Each number is 50 + 15 x the weight over its row's rms, rounded and kept within 0 to 99. Layers, rows and columns count from 0. The size before them is the row's rms in percent of the matrix's.

# up: layer 2 MLP up, 1024x256, rms 0.0591, rows 761-813, columns 0-63
# down: layer 2 MLP down (transposed), 1024x256, rms 0.0591, rows 761-812, columns 0-63
up761 114:07 32 48 66 41 77 71 41 56 45 38 30 47 55 55 57 62 66 53 66 60 49 66 50 45 81 55 32 41 39 40 69 38 53 69 52 31 48 40 53 44 57 54 62 42 41 67 30 35 48 38 45 63 49 32 51 28 74 52 37 34 54 33 56
down761 109:59 65 34 47 60 62 68 34 25 43 41 42 32 28 31 52 44 41 45 68 50 52 56 61 41 43 58 40 72 62 60 57 57 53 43 33 51 32 71 53 49 37 57 51 65 53 61 75 38 67 43 30 44 76 53 55 39 43 92 71 47 49 61 52
up762 098:56 59 51 47 42 64 45 38 48 51 24 54 46 36 55 39 43 54 66 30 45 59 25 39 45 58 54 25 60 43 51 51 45 80 42 61 47 24 41 26 29 53 18 34 14 74 44 73 75 39 33 64 33 60 55 56 67 70 23 55 62 77 33 19
down762 095:44 35 70 37 83 64 41 47 65 41 41 17 59 81 38 49 79 57 34 47 37 60 51 58 78 68 64 24 72 38 61 41 47 49 13 40 54 61 66 66 71 54 50 42 51 42 67 43 31 45 52 36 33 67 45 52 58 33 57 72 54 67 58 78
up763 099:41 44 56 42 62 46 59 51 38 27 43 29 39 57 50 78 43 48 47 36 43 23 31 35 73 29 45 37 37 61 57 59 39 35 50 50 57 65 61 26 78 63 49 37 42 65 39 23 62 51 58 27 57 46 39 52 51 50 66 48 60 44 57 48
down763 091:27 51 36 49 50 48 64 46 38 68 71 83 65 56 52 32 80 72 37 15 55 81 55 35 69 43 25 40 34 00 48 61 44 50 56 56 46 57 27 68 45 52 59 48 32 59 39 58 09 43 68 41 45 38 50 54 73 47 46 59 39 40 35 51
up764 105:38 18 35 41 27 62 48 37 65 49 62 38 47 18 61 49 55 41 61 75 42 75 70 39 40 35 57 55 62 70 57 64 51 63 27 61 61 62 73 71 32 59 43 46 80 52 44 67 79 61 38 43 40 50 25 28 25 47 55 58 46 34 29 57
down764 098:43 77 42 61 52 46 28 44 50 55 34 77 50 35 45 57 44 67 73 41 61 62 46 45 49 48 65 41 61 30 34 58 56 46 65 45 59 44 42 36 46 36 41 78 33 71 52 68 70 65 84 32 38 53 48 71 49 49 42 47 65 53 55 63
up765 094:49 57 47 36 71 42 39 35 59 33 55 53 63 64 47 56 48 41 41 47 34 67 50 73 59 45 70 42 47 41 35 52 49 54 63 41 59 37 42 47 48 35 46 20 44 56 37 52 65 41 41 33 52 43 54 49 46 52 46 37 37 28 48 42
down765 100:44 39 51 72 33 34 58 50 78 68 39 49 59 58 51 53 50 42 38 64 69 58 43 61 72 61 57 59 33 70 54 43 37 51 59 67 99 24 67 44 14 65 53 69 27 68 38 34 26 37 31 49 68 63 29 59 29 52 44 51 40 59 42 41
up766 120:64 58 74 46 46 55 53 24 53 32 58 18 71 39 58 27 42 44 61 63 43 46 27 57 81 60 39 59 38 74 61 40 32 70 49 66 41 57 64 32 40 39 20 74 52 52 47 61 72 43 46 47 64 41 63 56 23 74 41 14 62 67 37 47
down766 126:60 52 42 52 53 45 39 20 61 40 51 64 40 38 57 48 49 67 86 56 32 52 31 56 51 53 40 44 37 41 44 51 35 46 25 74 55 33 38 77 41 64 39 35 56 77 81 48 53 26 36 52 47 33 17 59 67 43 91 73 45 54 12 53
up767 097:30 47 45 32 31 49 50 47 35 67 55 31 63 40 43 42 41 64 47 37 66 92 66 48 50 38 57 59 54 49 43 68 39 38 64 57 58 31 32 42 44 37 44 54 52 49 86 51 64 51 50 51 59 32 44 64 41 59 34 43 25 70 59 54
down767 093:27 58 61 69 46 48 32 52 60 47 37 35 72 54 70 57 37 71 47 37 28 39 65 79 28 59 72 45 51 71 56 60 27 50 73 37 38 34 48 75 66 48 58 60 44 49 43 52 35 41 66 58 83 73 66 65 64 52 12 71 49 41 39 43
up768 095:68 62 53 51 41 30 59 30 50 55 34 45 46 42 63 53 46 41 56 43 40 69 56 50 72 76 43 27 62 52 36 54 46 39 72 46 75 78 47 43 74 66 66 71 56 42 54 79 57 60 63 46 73 57 38 63 28 69 44 36 69 63 37 58
down768 103:45 39 33 73 40 51 61 51 53 40 48 39 63 56 43 54 77 39 42 49 48 53 37 55 35 61 58 38 54 60 53 43 73 54 73 57 52 58 52 23 32 18 70 49 95 70 36 41 51 63 57 64 62 43 55 53 32 44 46 73 53 62 62 53
up769 095:73 24 57 31 63 66 47 68 46 61 42 47 46 39 25 57 34 47 41 45 42 68 59 91 67 49 44 38 50 26 30 31 48 44 62 53 45 64 71 47 63 55 24 25 73 36 77 58 42 34 32 23 72 73 67 61 46 39 38 62 35 83 52 72
down769 100:33 62 28 50 26 61 39 83 13 19 68 49 56 52 54 41 45 36 63 70 53 46 39 39 47 33 46 33 64 67 57 59 31 59 52 57 51 39 67 38 52 72 57 42 34 56 34 58 40 36 51 38 30 37 44 63 61 42 41 48 76 38 65 66
up770 090:68 51 61 36 52 31 52 29 58 55 42 63 79 40 33 47 38 82 46 52 34 71 52 51 13 18 42 49 82 91 49 67 62 38 52 55 62 34 41 77 36 43 45 65 36 54 22 45 56 31 38 33 49 66 47 31 52 27 57 58 43 57 63 60
down770 101:33 52 26 39 39 77 54 46 57 23 46 42 48 62 51 46 50 48 59 50 43 68 51 46 34 40 15 44 51 31 45 76 53 70 48 47 98 40 44 39 44 53 40 50 21 61 56 54 35 49 49 43 49 55 30 33 28 38 54 52 67 40 58 91
up771 086:70 66 61 22 28 67 55 29 65 24 58 43 73 37 65 52 39 59 71 47 55 53 60 57 50 18 53 67 42 22 51 49 48 44 54 39 40 24 54 33 62 63 48 52 39 61 40 39 43 50 62 34 38 64 56 28 90 63 44 68 40 31 65 51
down771 091:56 50 54 55 44 47 37 44 70 63 47 48 67 28 50 50 40 66 24 45 37 72 60 44 35 55 57 39 53 58 05 28 68 62 48 58 55 65 63 67 67 39 35 44 41 26 54 99 39 62 65 40 61 76 27 57 54 19 70 24 51 48 73 61
up772 106:75 45 35 51 24 49 17 53 16 44 57 40 42 65 64 40 53 57 53 71 27 59 81 52 48 60 60 48 63 45 53 59 56 42 79 34 45 42 45 51 30 40 49 68 63 48 58 86 55 44 55 61 59 84 45 49 43 52 40 24 51 36 43 43
down772 106:34 57 33 53 69 61 55 26 28 54 59 37 35 58 32 38 39 44 24 46 68 52 49 72 46 53 52 03 68 47 33 54 49 60 46 31 21 50 63 50 48 65 56 52 62 36 54 39 15 49 55 70 29 57 12 52 52 59 31 57 60 27 55 39
up773 108:50 44 16 51 54 49 67 35 49 38 31 44 44 35 39 56 62 50 36 58 22 35 45 23 44 17 50 69 29 54 52 55 26 46 45 30 55 35 54 61 41 56 60 11 59 50 40 66 53 51 26 64 60 56 55 64 33 46 42 52 44 51 32 50
down773 105:39 47 61 68 92 39 27 49 28 43 57 64 55 50 53 62 44 89 35 39 60 83 64 51 30 85 68 29 53 51 57 48 77 26 32 41 40 35 52 57 52 74 56 62 45 53 40 69 32 69 58 69 37 64 46 74 59 29 59 52 22 48 60 38
up774 103:59 59 77 32 41 47 62 83 49 49 52 29 45 55 42 50 63 66 84 62 26 44 59 45 65 65 40 53 40 33 36 64 41 59 34 64 47 25 37 26 66 37 36 39 17 75 23 63 48 74 39 32 46 33 75 62 51 41 47 69 50 48 54 51
down774 095:70 60 43 64 53 42 59 39 42 70 17 46 48 53 55 52 80 72 54 67 58 59 46 71 38 39 37 60 34 43 62 63 61 41 82 52 52 17 39 49 45 48 37 49 59 34 11 37 42 50 47 49 35 39 11 44 48 36 24 57 61 54 29 37
up775 090:50 39 61 36 69 45 28 53 44 39 41 39 45 81 72 27 44 23 44 22 65 88 39 49 40 28 44 67 52 39 48 44 69 44 45 71 55 41 31 43 54 60 32 52 41 66 43 56 49 34 32 35 40 45 58 21 72 61 31 41 47 50 42 63
down775 101:72 65 45 24 67 60 35 49 58 39 79 67 60 48 56 08 79 51 49 60 34 69 65 80 39 45 71 80 56 58 42 42 44 30 47 64 45 30 57 29 56 56 57 55 57 27 71 68 63 47 53 63 42 56 57 78 67 75 53 23 54 55 38 33
up776 112:51 48 42 50 20 56 27 81 72 38 39 63 67 34 49 27 61 30 56 50 55 42 46 40 52 53 41 69 53 63 45 34 61 42 30 42 41 59 84 51 52 80 42 30 65 49 37 54 44 63 43 56 40 52 17 47 22 56 43 46 35 67 51 60
down776 101:37 63 74 50 39 64 50 42 44 37 51 16 15 80 46 57 41 61 24 43 58 44 40 22 23 61 25 57 68 26 61 53 71 40 41 51 46 43 57 44 55 40 39 68 53 66 50 37 60 43 62 17 26 32 48 46 44 55 52 38 31 68 49 69
up777 116:71 91 30 35 61 57 47 50 44 69 55 19 55 62 30 38 45 22 62 50 61 44 47 40 69 68 51 17 51 33 60 64 41 31 50 44 37 74 66 48 46 39 58 70 39 59 44 46 20 70 47 53 50 73 36 60 35 49 50 58 35 47 40 40
down777 106:45 51 53 48 59 69 47 20 35 47 42 57 60 29 35 53 43 67 48 58 48 44 52 39 48 24 23 33 53 39 52 67 32 67 53 64 64 32 74 67 34 59 70 63 57 74 33 39 68 41 38 46 48 63 58 53 52 53 45 46 47 63 35 51
up778 093:42 59 54 42 46 54 47 31 37 59 43 41 71 55 50 51 36 76 34 33 57 26 40 59 42 45 58 43 35 23 10 43 48 74 39 51 36 46 75 53 37 33 53 76 38 46 55 33 91 49 30 59 44 76 51 20 43 10 39 57 60 66 65 47
down778 095:73 43 32 18 42 43 58 27 77 57 58 62 42 41 39 57 67 57 63 40 26 49 69 47 70 52 61 78 44 47 67 44 44 57 16 45 99 61 59 54 49 62 54 50 55 48 40 52 49 18 52 18 63 37 44 60 52 51 63 35 73 60 78 50
up779 108:54 46 53 49 51 17 37 32 50 49 49 50 25 60 57 34 63 21 42 80 58 30 17 42 50 41 50 57 31 37 74 38 56 60 34 62 52 58 64 48 57 43 57 67 43 42 49 47 65 38 60 69 67 51 47 73 41 71 50 43 46 50 64 30
down779 095:39 55 42 57 42 71 38 40 57 57 31 56 75 34 67 36 31 24 52 53 55 56 68 70 57 25 44 33 13 33 34 51 45 64 55 63 70 56 29 41 41 27 58 22 48 35 30 33 54 24 47 33 54 68 36 39 50 31 63 73 55 33 57 36
up780 117:66 57 29 62 23 40 50 44 70 58 15 33 37 30 58 29 47 55 65 44 59 38 60 58 42 45 71 62 71 31 34 59 37 45 24 73 12 51 55 53 38 64 27 44 67 56 37 68 50 46 54 65 61 62 51 34 49 62 72 69 54 32 16 60
down780 112:73 56 78 48 55 46 27 61 27 25 57 57 55 44 74 51 57 23 87 60 68 36 49 56 58 25 33 38 44 51 49 58 40 11 69 62 63 32 55 54 46 58 19 47 55 51 44 60 62 48 42 61 45 63 41 67 22 52 58 47 66 39 68 38
up781 117:58 40 34 54 73 78 54 40 64 53 74 47 47 34 22 18 44 75 44 66 58 21 52 67 38 43 57 36 54 74 43 62 48 63 44 35 50 68 53 40 59 52 20 59 39 59 65 50 79 57 46 29 83 48 40 60 35 87 59 32 47 46 22 55
down781 097:44 73 44 44 45 66 57 45 47 58 35 44 71 40 54 75 58 42 64 37 37 58 44 65 54 61 47 42 33 40 40 32 43 26 50 53 18 23 09 52 63 37 70 39 74 72 39 79 53 29 33 48 25 56 53 48 48 28 36 52 80 38 49 55
up782 079:34 36 63 37 61 60 52 63 53 46 71 77 55 25 58 30 57 70 53 54 40 56 62 66 66 68 74 34 76 50 54 51 53 48 28 50 40 52 56 44 44 55 67 38 46 35 48 89 27 66 37 28 47 56 54 68 51 55 46 50 53 81 57 52
down782 088:47 41 41 40 41 32 74 66 36 39 33 32 52 57 46 65 58 39 51 38 61 39 38 44 77 19 66 53 40 44 45 53 74 21 46 52 64 86 67 62 52 45 64 24 31 65 49 37 45 62 76 73 55 48 56 61 70 36 32 40 38 54 57 60
up783 104:52 21 25 70 36 56 45 55 69 63 51 70 60 44 44 37 15 45 48 57 46 58 47 61 58 22 35 57 61 50 54 35 70 92 46 44 50 24 31 49 23 63 50 73 56 56 37 49 50 36 99 42 73 38 24 44 43 50 38 55 33 62 46 48
down783 102:17 65 43 78 39 55 39 37 72 44 23 35 76 48 28 15 53 44 47 49 59 50 63 56 51 65 44 57 58 60 62 34 41 40 51 68 46 54 51 22 65 60 43 52 35 64 56 42 54 50 47 55 57 72 52 17 40 60 37 55 52 24 33 57
up784 094:46 49 52 52 47 43 79 64 42 28 45 68 64 73 58 27 79 42 26 48 41 68 51 40 51 56 55 43 41 45 29 31 56 25 43 54 55 73 60 64 46 33 30 35 53 48 52 26 56 60 60 61 51 58 68 37 45 35 36 47 71 40 62 56
down784 103:44 31 18 49 62 66 75 60 60 43 60 52 34 43 52 33 60 41 47 60 66 58 44 28 32 49 35 42 49 43 47 76 82 50 52 59 64 62 54 53 39 43 66 59 63 36 22 47 52 40 58 62 46 61 43 51 69 21 51 41 29 62 40 64
up785 088:66 60 32 45 43 57 46 45 48 64 58 66 78 45 50 40 66 80 40 48 30 39 23 57 86 49 35 41 25 48 39 39 33 40 47 35 47 43 19 43 44 55 31 44 57 64 64 50 40 60 32 73 54 40 48 28 51 57 63 35 35 47 68 28
down785 088:34 40 70 38 38 65 56 49 38 61 64 20 78 39 42 52 36 42 50 61 32 58 53 54 28 50 68 50 40 35 48 38 58 38 58 59 21 48 47 66 68 72 75 41 41 52 55 42 72 80 60 36 72 62 65 54 60 40 69 40 75 35 26 52
up786 100:47 67 68 38 51 35 44 59 47 35 93 46 33 56 43 36 57 50 57 61 69 49 77 70 29 46 69 23 38 71 56 32 25 49 53 67 62 56 73 31 46 66 56 51 51 72 45 36 51 65 71 45 56 59 63 48 25 37 35 63 72 66 49 41
down786 105:55 57 52 56 19 59 42 49 39 62 61 32 38 40 57 63 43 45 56 37 48 43 66 59 40 32 44 58 79 67 63 60 74 55 61 49 44 08 57 45 76 55 64 56 27 51 45 36 69 69 42 69 64 50 66 62 73 23 51 46 38 55 53 33
up787 120:67 68 72 48 38 41 28 57 44 53 40 63 38 52 22 46 67 40 58 55 44 67 52 42 27 41 74 35 19 65 53 57 71 54 25 59 46 38 55 58 69 22 67 48 65 55 30 82 63 39 70 55 71 60 60 60 63 57 57 58 47 18 52 65
down787 115:27 46 23 66 59 71 75 69 38 51 36 58 36 57 64 44 57 36 40 49 56 20 43 31 55 80 56 68 55 60 37 67 35 64 47 61 55 48 41 61 79 52 33 74 78 41 53 59 34 60 45 49 66 32 63 29 45 18 58 59 41 70 80 29
up788 096:39 32 50 61 47 44 30 32 55 59 49 41 79 60 43 55 54 47 44 45 52 59 74 44 50 56 46 64 58 50 54 67 18 44 42 49 82 50 51 54 33 79 21 39 62 53 27 56 20 16 49 67 73 47 49 46 70 54 57 62 32 34 47 40
down788 102:52 41 54 37 38 47 22 23 36 27 41 42 17 21 54 38 57 54 48 54 43 61 77 39 31 58 54 55 44 71 79 25 47 55 53 52 45 54 49 57 51 49 27 54 53 39 23 27 39 17 71 66 59 48 52 59 51 65 38 26 34 44 64 56
up789 095:62 09 89 67 76 37 66 59 36 36 49 50 22 44 35 49 50 52 39 47 57 38 54 66 56 51 24 71 38 66 44 59 29 64 63 59 39 38 50 57 40 63 52 68 61 36 41 50 46 50 38 55 45 45 53 53 50 55 39 60 46 35 57 41
down789 101:51 34 53 38 60 32 57 51 47 59 71 45 56 67 55 20 46 43 52 73 43 59 31 39 48 68 87 38 35 74 56 35 34 57 48 39 42 67 47 27 45 63 52 66 39 28 56 55 37 47 31 31 69 50 63 43 55 64 52 37 46 65 46 56
up790 098:29 49 53 59 45 37 32 33 59 55 54 57 77 43 57 17 49 27 37 56 43 58 23 29 63 48 65 25 41 61 81 52 31 68 71 49 42 14 53 63 47 57 70 66 62 59 57 47 38 54 50 72 24 27 55 56 62 35 67 81 19 62 68 56
down790 109:51 31 55 43 39 35 53 41 75 11 41 47 27 46 29 55 45 57 66 43 37 67 27 69 89 59 35 52 46 45 74 50 57 58 30 36 36 41 42 50 70 53 75 47 30 61 39 67 50 55 75 36 78 68 58 41 63 51 31 66 39 37 45 39
up791 082:37 53 59 15 41 51 53 51 58 31 48 45 53 45 51 27 55 64 44 47 48 70 62 84 55 27 49 40 66 39 38 69 48 73 57 75 28 37 60 57 66 63 52 45 36 28 73 64 42 70 48 42 77 46 28 56 74 43 32 74 46 51 37 43
down791 089:68 43 49 57 46 48 51 63 38 76 42 38 44 39 58 42 44 48 44 44 23 49 36 23 42 72 28 26 67 47 52 57 97 77 32 27 80 61 59 58 47 44 65 51 43 37 48 47 19 11 50 59 53 68 71 40 43 53 69 52 69 28 53 36
up792 100:16 51 61 39 60 64 23 63 72 54 73 38 49 59 76 46 45 77 38 45 79 60 14 32 53 52 40 21 49 33 39 48 35 50 57 64 51 48 55 59 49 47 49 42 56 35 02 66 37 47 45 45 71 49 52 55 53 65 47 40 79 61 53 54
down792 098:45 36 76 63 44 36 70 86 43 50 65 45 73 69 46 75 54 53 36 72 32 37 38 43 44 75 48 45 50 52 49 67 51 50 55 47 68 65 64 42 61 48 57 45 50 52 69 70 33 46 27 38 39 48 54 48 36 29 34 39 49 30 42 41
up793 115:60 36 64 68 41 18 41 33 44 73 54 36 42 42 38 28 28 51 67 52 71 53 62 58 32 48 51 25 40 46 59 59 47 50 44 59 53 53 26 41 46 26 59 97 62 30 35 38 63 63 40 35 54 39 55 36 40 47 39 36 55 57 57 55
down793 114:48 36 64 12 81 61 49 55 64 54 26 38 55 69 33 57 58 44 62 45 60 18 66 22 78 54 23 34 63 61 54 44 48 57 37 65 26 56 53 52 53 42 41 62 57 61 52 40 37 67 51 71 45 73 60 39 65 74 58 35 41 56 37 83
up794 108:48 56 39 59 25 70 63 17 71 67 84 44 30 24 48 26 43 67 37 77 61 55 76 52 58 36 48 28 18 42 68 48 49 61 62 53 59 37 44 53 23 59 30 55 45 34 60 49 59 51 37 39 36 42 39 50 47 74 35 38 62 57 44 68
down794 109:55 44 44 54 69 65 40 30 35 52 47 45 46 28 48 31 53 42 47 38 60 47 49 37 54 43 76 59 49 56 55 42 58 13 34 55 51 45 32 55 67 64 47 48 53 67 73 46 25 52 46 56 38 97 42 51 41 41 54 73 50 22 46 46
up795 107:48 45 25 64 65 62 17 58 77 62 41 53 66 42 62 50 09 47 78 71 43 40 58 45 34 46 21 50 50 47 66 21 60 24 54 48 92 22 68 44 37 74 54 44 62 54 22 82 58 64 68 48 64 45 51 61 43 54 33 43 84 54 66 53
down795 110:49 62 34 42 61 43 63 52 53 81 51 44 55 72 57 88 87 39 31 71 38 48 47 60 65 52 58 31 70 75 49 34 48 61 57 29 45 53 50 64 64 72 61 18 63 41 47 51 54 29 45 41 53 37 63 43 59 25 34 59 56 50 57 24
up796 105:53 54 66 30 78 44 41 49 61 49 63 62 62 54 56 56 10 15 67 56 46 51 26 48 68 63 43 54 52 84 72 79 43 34 54 31 78 32 79 53 43 37 40 82 24 52 39 62 81 47 62 35 23 38 45 48 28 47 29 34 55 40 58 34
down796 106:53 32 66 52 23 36 55 69 65 37 65 32 45 37 67 53 69 50 44 66 34 21 19 59 51 49 53 32 42 22 44 53 56 26 62 34 48 56 52 51 34 74 47 58 74 62 51 56 66 73 67 54 63 25 31 49 58 54 67 72 49 66 69 51
up797 106:62 33 49 53 47 48 69 49 40 50 83 69 48 42 58 40 60 37 32 32 36 47 56 61 53 35 42 49 44 68 28 58 52 54 53 61 73 70 42 53 86 54 53 50 33 34 47 19 52 41 16 63 35 50 69 64 52 80 69 41 42 58 69 72
down797 100:48 44 51 43 60 44 48 35 19 55 24 36 58 55 69 39 50 39 46 37 54 50 72 76 58 56 31 43 66 57 41 27 77 46 37 53 59 77 50 36 38 43 47 53 82 19 38 40 43 52 41 76 74 64 67 63 49 58 60 51 59 51 69 43
up798 099:08 50 43 64 66 37 63 47 46 56 36 60 19 25 61 47 61 06 54 41 61 39 76 34 52 58 49 59 29 50 69 52 93 49 77 57 42 94 61 48 28 61 53 46 71 63 39 39 45 28 68 55 57 29 56 65 57 47 58 26 50 41 66 41
down798 094:28 54 36 70 54 52 43 32 54 48 57 44 60 69 65 40 60 73 49 56 73 52 53 51 48 51 42 39 96 46 47 31 47 50 17 58 49 60 28 79 53 80 27 41 18 43 51 53 45 72 75 55 52 26 46 62 63 37 66 55 46 75 57 41
up799 094:23 31 48 36 52 52 42 62 68 08 45 43 58 52 55 75 51 20 49 64 24 32 57 38 88 28 38 29 49 59 54 53 52 59 57 54 62 68 63 55 35 60 47 27 33 38 51 55 40 37 45 52 45 29 77 59 53 44 74 16 70 49 78 51
down799 081:36 60 73 65 37 54 45 63 49 37 75 51 27 25 47 50 64 55 40 46 54 49 37 65 37 79 62 56 28 26 59 70 79 55 51 50 60 45 54 53 51 61 38 62 34 41 39 43 72 63 48 66 32 72 36 35 45 46 52 52 34 32 58 66
up800 101:52 64 48 36 77 45 65 61 45 51 41 57 43 53 75 51 44 39 40 40 54 37 63 67 67 61 62 55 76 69 72 41 38 39 66 43 64 57 33 35 20 32 41 93 48 23 22 64 61 75 47 45 57 43 36 43 62 86 54 47 61 37 41 52
down800 099:46 84 31 70 43 14 48 45 49 86 47 63 62 38 58 68 51 86 61 46 41 78 40 38 67 46 55 52 23 46 41 50 49 48 41 72 55 44 39 30 54 44 57 34 34 49 47 55 52 37 19 22 23 79 28 38 46 47 64 37 70 50 39 33
up801 119:60 22 31 65 27 40 66 34 51 45 70 60 33 65 71 24 53 39 34 61 43 59 39 56 53 40 42 64 47 57 76 55 47 46 48 47 57 48 32 58 38 31 51 35 35 48 51 57 64 79 43 43 51 56 64 50 57 34 59 59 28 44 49 42
down801 104:65 36 30 28 73 57 48 51 68 68 42 45 43 50 09 45 57 80 33 33 78 44 65 43 56 67 48 36 54 69 61 25 68 17 29 30 24 58 83 52 37 49 46 56 53 64 61 50 37 46 54 29 52 28 79 48 43 35 49 35 40 82 48 50
up802 105:20 41 26 37 48 54 58 56 22 45 47 27 57 55 80 42 60 29 49 70 57 61 34 49 34 64 44 43 56 56 68 70 46 29 80 16 45 51 49 25 15 38 55 35 54 67 47 58 62 62 58 50 57 35 63 85 72 42 77 38 46 23 45 51
down802 105:41 56 62 49 78 55 86 50 55 58 39 50 51 75 39 38 62 58 72 44 75 61 62 53 33 34 30 43 45 44 78 58 70 25 36 51 58 70 21 23 27 55 43 34 56 46 51 46 50 74 42 43 61 48 75 46 64 45 70 51 42 56 70 69
up803 095:50 44 32 64 66 51 40 57 65 20 64 22 62 41 43 49 62 58 55 49 70 53 19 52 75 71 48 45 65 62 53 63 22 70 76 47 77 27 49 64 82 73 43 56 57 44 52 61 38 42 52 56 44 20 47 39 77 56 68 42 36 39 58 60
down803 092:53 60 65 72 30 48 47 31 54 64 44 73 32 64 78 18 64 61 42 55 47 74 39 41 51 46 21 52 43 30 42 45 55 75 29 60 38 75 38 68 28 40 75 43 70 49 69 51 27 84 26 48 52 57 21 16 59 37 48 37 32 15 67 30
up804 088:79 58 38 59 58 60 82 52 31 33 76 62 54 38 45 50 41 32 63 51 14 26 71 34 41 57 45 38 58 35 49 51 65 61 53 35 41 24 43 41 22 38 47 41 36 87 31 51 85 58 81 28 32 75 37 41 68 62 43 31 49 44 56 48
down804 093:64 63 28 32 62 50 66 61 53 46 13 64 55 24 59 59 58 39 39 75 61 47 62 17 57 69 56 23 36 31 43 51 50 49 55 52 48 47 31 51 75 27 26 18 34 26 51 61 65 43 28 36 72 73 61 44 75 42 33 52 52 90 45 41
up805 106:46 97 59 47 56 62 48 45 38 56 68 46 81 77 58 46 47 43 56 73 34 54 72 50 42 67 53 38 76 39 35 47 86 06 37 38 48 44 46 35 28 57 52 55 57 55 49 75 55 49 66 48 69 44 28 69 47 25 67 34 68 41 64 38
down805 105:57 35 55 64 58 52 90 45 30 45 42 74 54 26 48 48 64 14 26 53 31 44 52 38 70 57 47 48 16 42 35 62 64 44 41 56 49 29 14 40 41 59 65 48 50 84 63 58 32 50 35 72 58 37 64 49 63 62 29 52 45 36 66 49
up806 100:57 65 48 40 34 49 21 46 88 69 17 50 44 45 60 44 31 50 35 59 24 57 50 68 36 20 60 50 34 48 27 60 54 75 81 80 64 45 44 06 63 40 46 50 71 54 65 78 55 46 76 50 42 54 53 59 39 54 58 51 39 82 51 64
down806 092:44 50 39 77 55 23 47 50 62 60 65 44 49 53 46 64 55 46 69 42 30 55 42 57 62 34 55 50 59 46 58 76 62 37 47 22 49 59 30 49 78 32 29 35 51 50 91 52 68 64 38 60 26 62 42 36 64 58 55 28 69 71 58 56
up807 111:59 42 40 56 52 62 63 87 76 48 44 44 43 40 61 71 50 68 52 36 37 49 54 46 63 43 45 59 63 66 44 41 51 70 33 53 64 38 48 52 72 86 62 42 20 49 19 43 48 12 72 35 46 60 58 63 54 01 71 81 42 36 72 83
down807 109:56 53 48 56 58 51 45 62 59 64 59 51 31 39 62 46 34 57 60 36 41 36 24 60 22 38 80 35 61 50 44 70 29 52 50 50 13 50 27 72 59 26 35 28 41 48 50 30 70 29 18 60 48 60 38 73 57 43 41 48 51 65 62 52
up808 102:60 30 56 42 33 71 69 34 52 46 52 47 46 25 63 36 61 62 43 30 42 70 52 67 37 92 53 59 49 38 42 67 65 35 38 74 35 37 64 68 43 66 41 59 51 53 32 34 48 30 45 36 54 51 63 50 47 53 36 29 23 43 36 51
down808 103:75 51 45 58 26 47 34 29 53 25 50 35 60 37 42 62 41 70 37 67 67 41 46 38 57 58 52 37 77 24 77 32 61 30 86 51 33 90 10 40 55 59 31 54 66 51 35 42 57 43 72 48 58 49 36 55 40 48 64 42 57 59 58 47
up809 102:52 45 14 53 33 24 39 32 22 60 47 84 51 50 62 54 50 39 47 55 37 55 50 40 73 59 60 65 32 33 75 60 49 58 30 40 45 48 47 49 35 58 30 27 54 48 62 16 30 70 61 50 49 59 38 66 24 52 30 26 59 56 43 69
down809 097:43 48 46 25 44 65 47 63 64 51 61 57 36 57 48 44 48 47 48 75 67 55 60 35 32 74 45 72 39 49 66 52 44 33 38 79 71 47 37 29 15 37 48 62 39 57 39 32 62 63 54 41 43 44 45 54 37 53 77 52 31 43 50 64
up810 098:38 54 80 56 42 18 66 42 68 68 59 40 50 50 58 47 39 14 59 47 47 33 68 54 27 68 50 22 35 70 64 52 35 26 66 89 46 58 63 71 44 71 42 65 61 58 46 60 34 61 59 47 45 39 55 41 33 40 54 25 44 48 60 42
down810 103:61 53 22 65 34 62 70 51 38 49 46 47 61 54 41 38 66 43 33 59 83 53 82 73 51 45 25 23 48 45 56 48 53 58 53 60 43 84 49 60 47 56 29 31 66 70 82 68 51 91 52 30 47 71 80 45 65 68 40 59 55 42 59 44
up811 095:40 30 50 36 23 28 52 17 61 54 32 44 50 32 76 49 45 73 45 63 30 70 50 55 53 48 36 68 50 73 35 32 55 48 51 72 41 57 56 54 66 31 58 40 64 52 23 54 50 63 65 56 25 53 37 42 19 63 43 66 62 38 48 74
down811 096:44 47 25 51 40 59 45 47 41 95 69 50 47 53 81 44 33 27 42 34 67 35 55 38 50 54 53 35 52 40 59 88 57 55 61 57 66 58 45 65 38 62 22 19 45 32 60 40 50 47 58 52 57 46 46 54 80 64 29 59 46 54 21 55
up812 103:41 33 33 61 20 65 32 62 65 61 40 37 50 49 75 50 61 51 47 71 60 40 68 39 39 34 75 41 71 69 64 43 66 74 40 63 69 46 55 45 42 44 68 40 47 66 27 58 37 55 55 41 72 59 61 41 39 18 40 61 63 32 67 42
down812 104:75 52 47 44 40 49 38 41 49 49 54 31 47 71 53 61 30 48 54 62 45 58 99 36 46 68 58 40 27 43 38 25 60 51 28 43 37 65 31 57 74 43 40 42 32 54 49 37 62 33 55 45 46 44 63 29 54 29 24 16 57 55 35 55
up813 095:39 42 55 49 49 43 79 63 47 25 72 64 78 65 51 12 53 60 39 44 30 63 61 21 46 55 64 52 46 58 52 61 71 37 60 60 42 58 47 56 55 49 60 57 51 45 34 43 61 42 57 49 37 74 62 48 62 40 37 61 44 59 82 41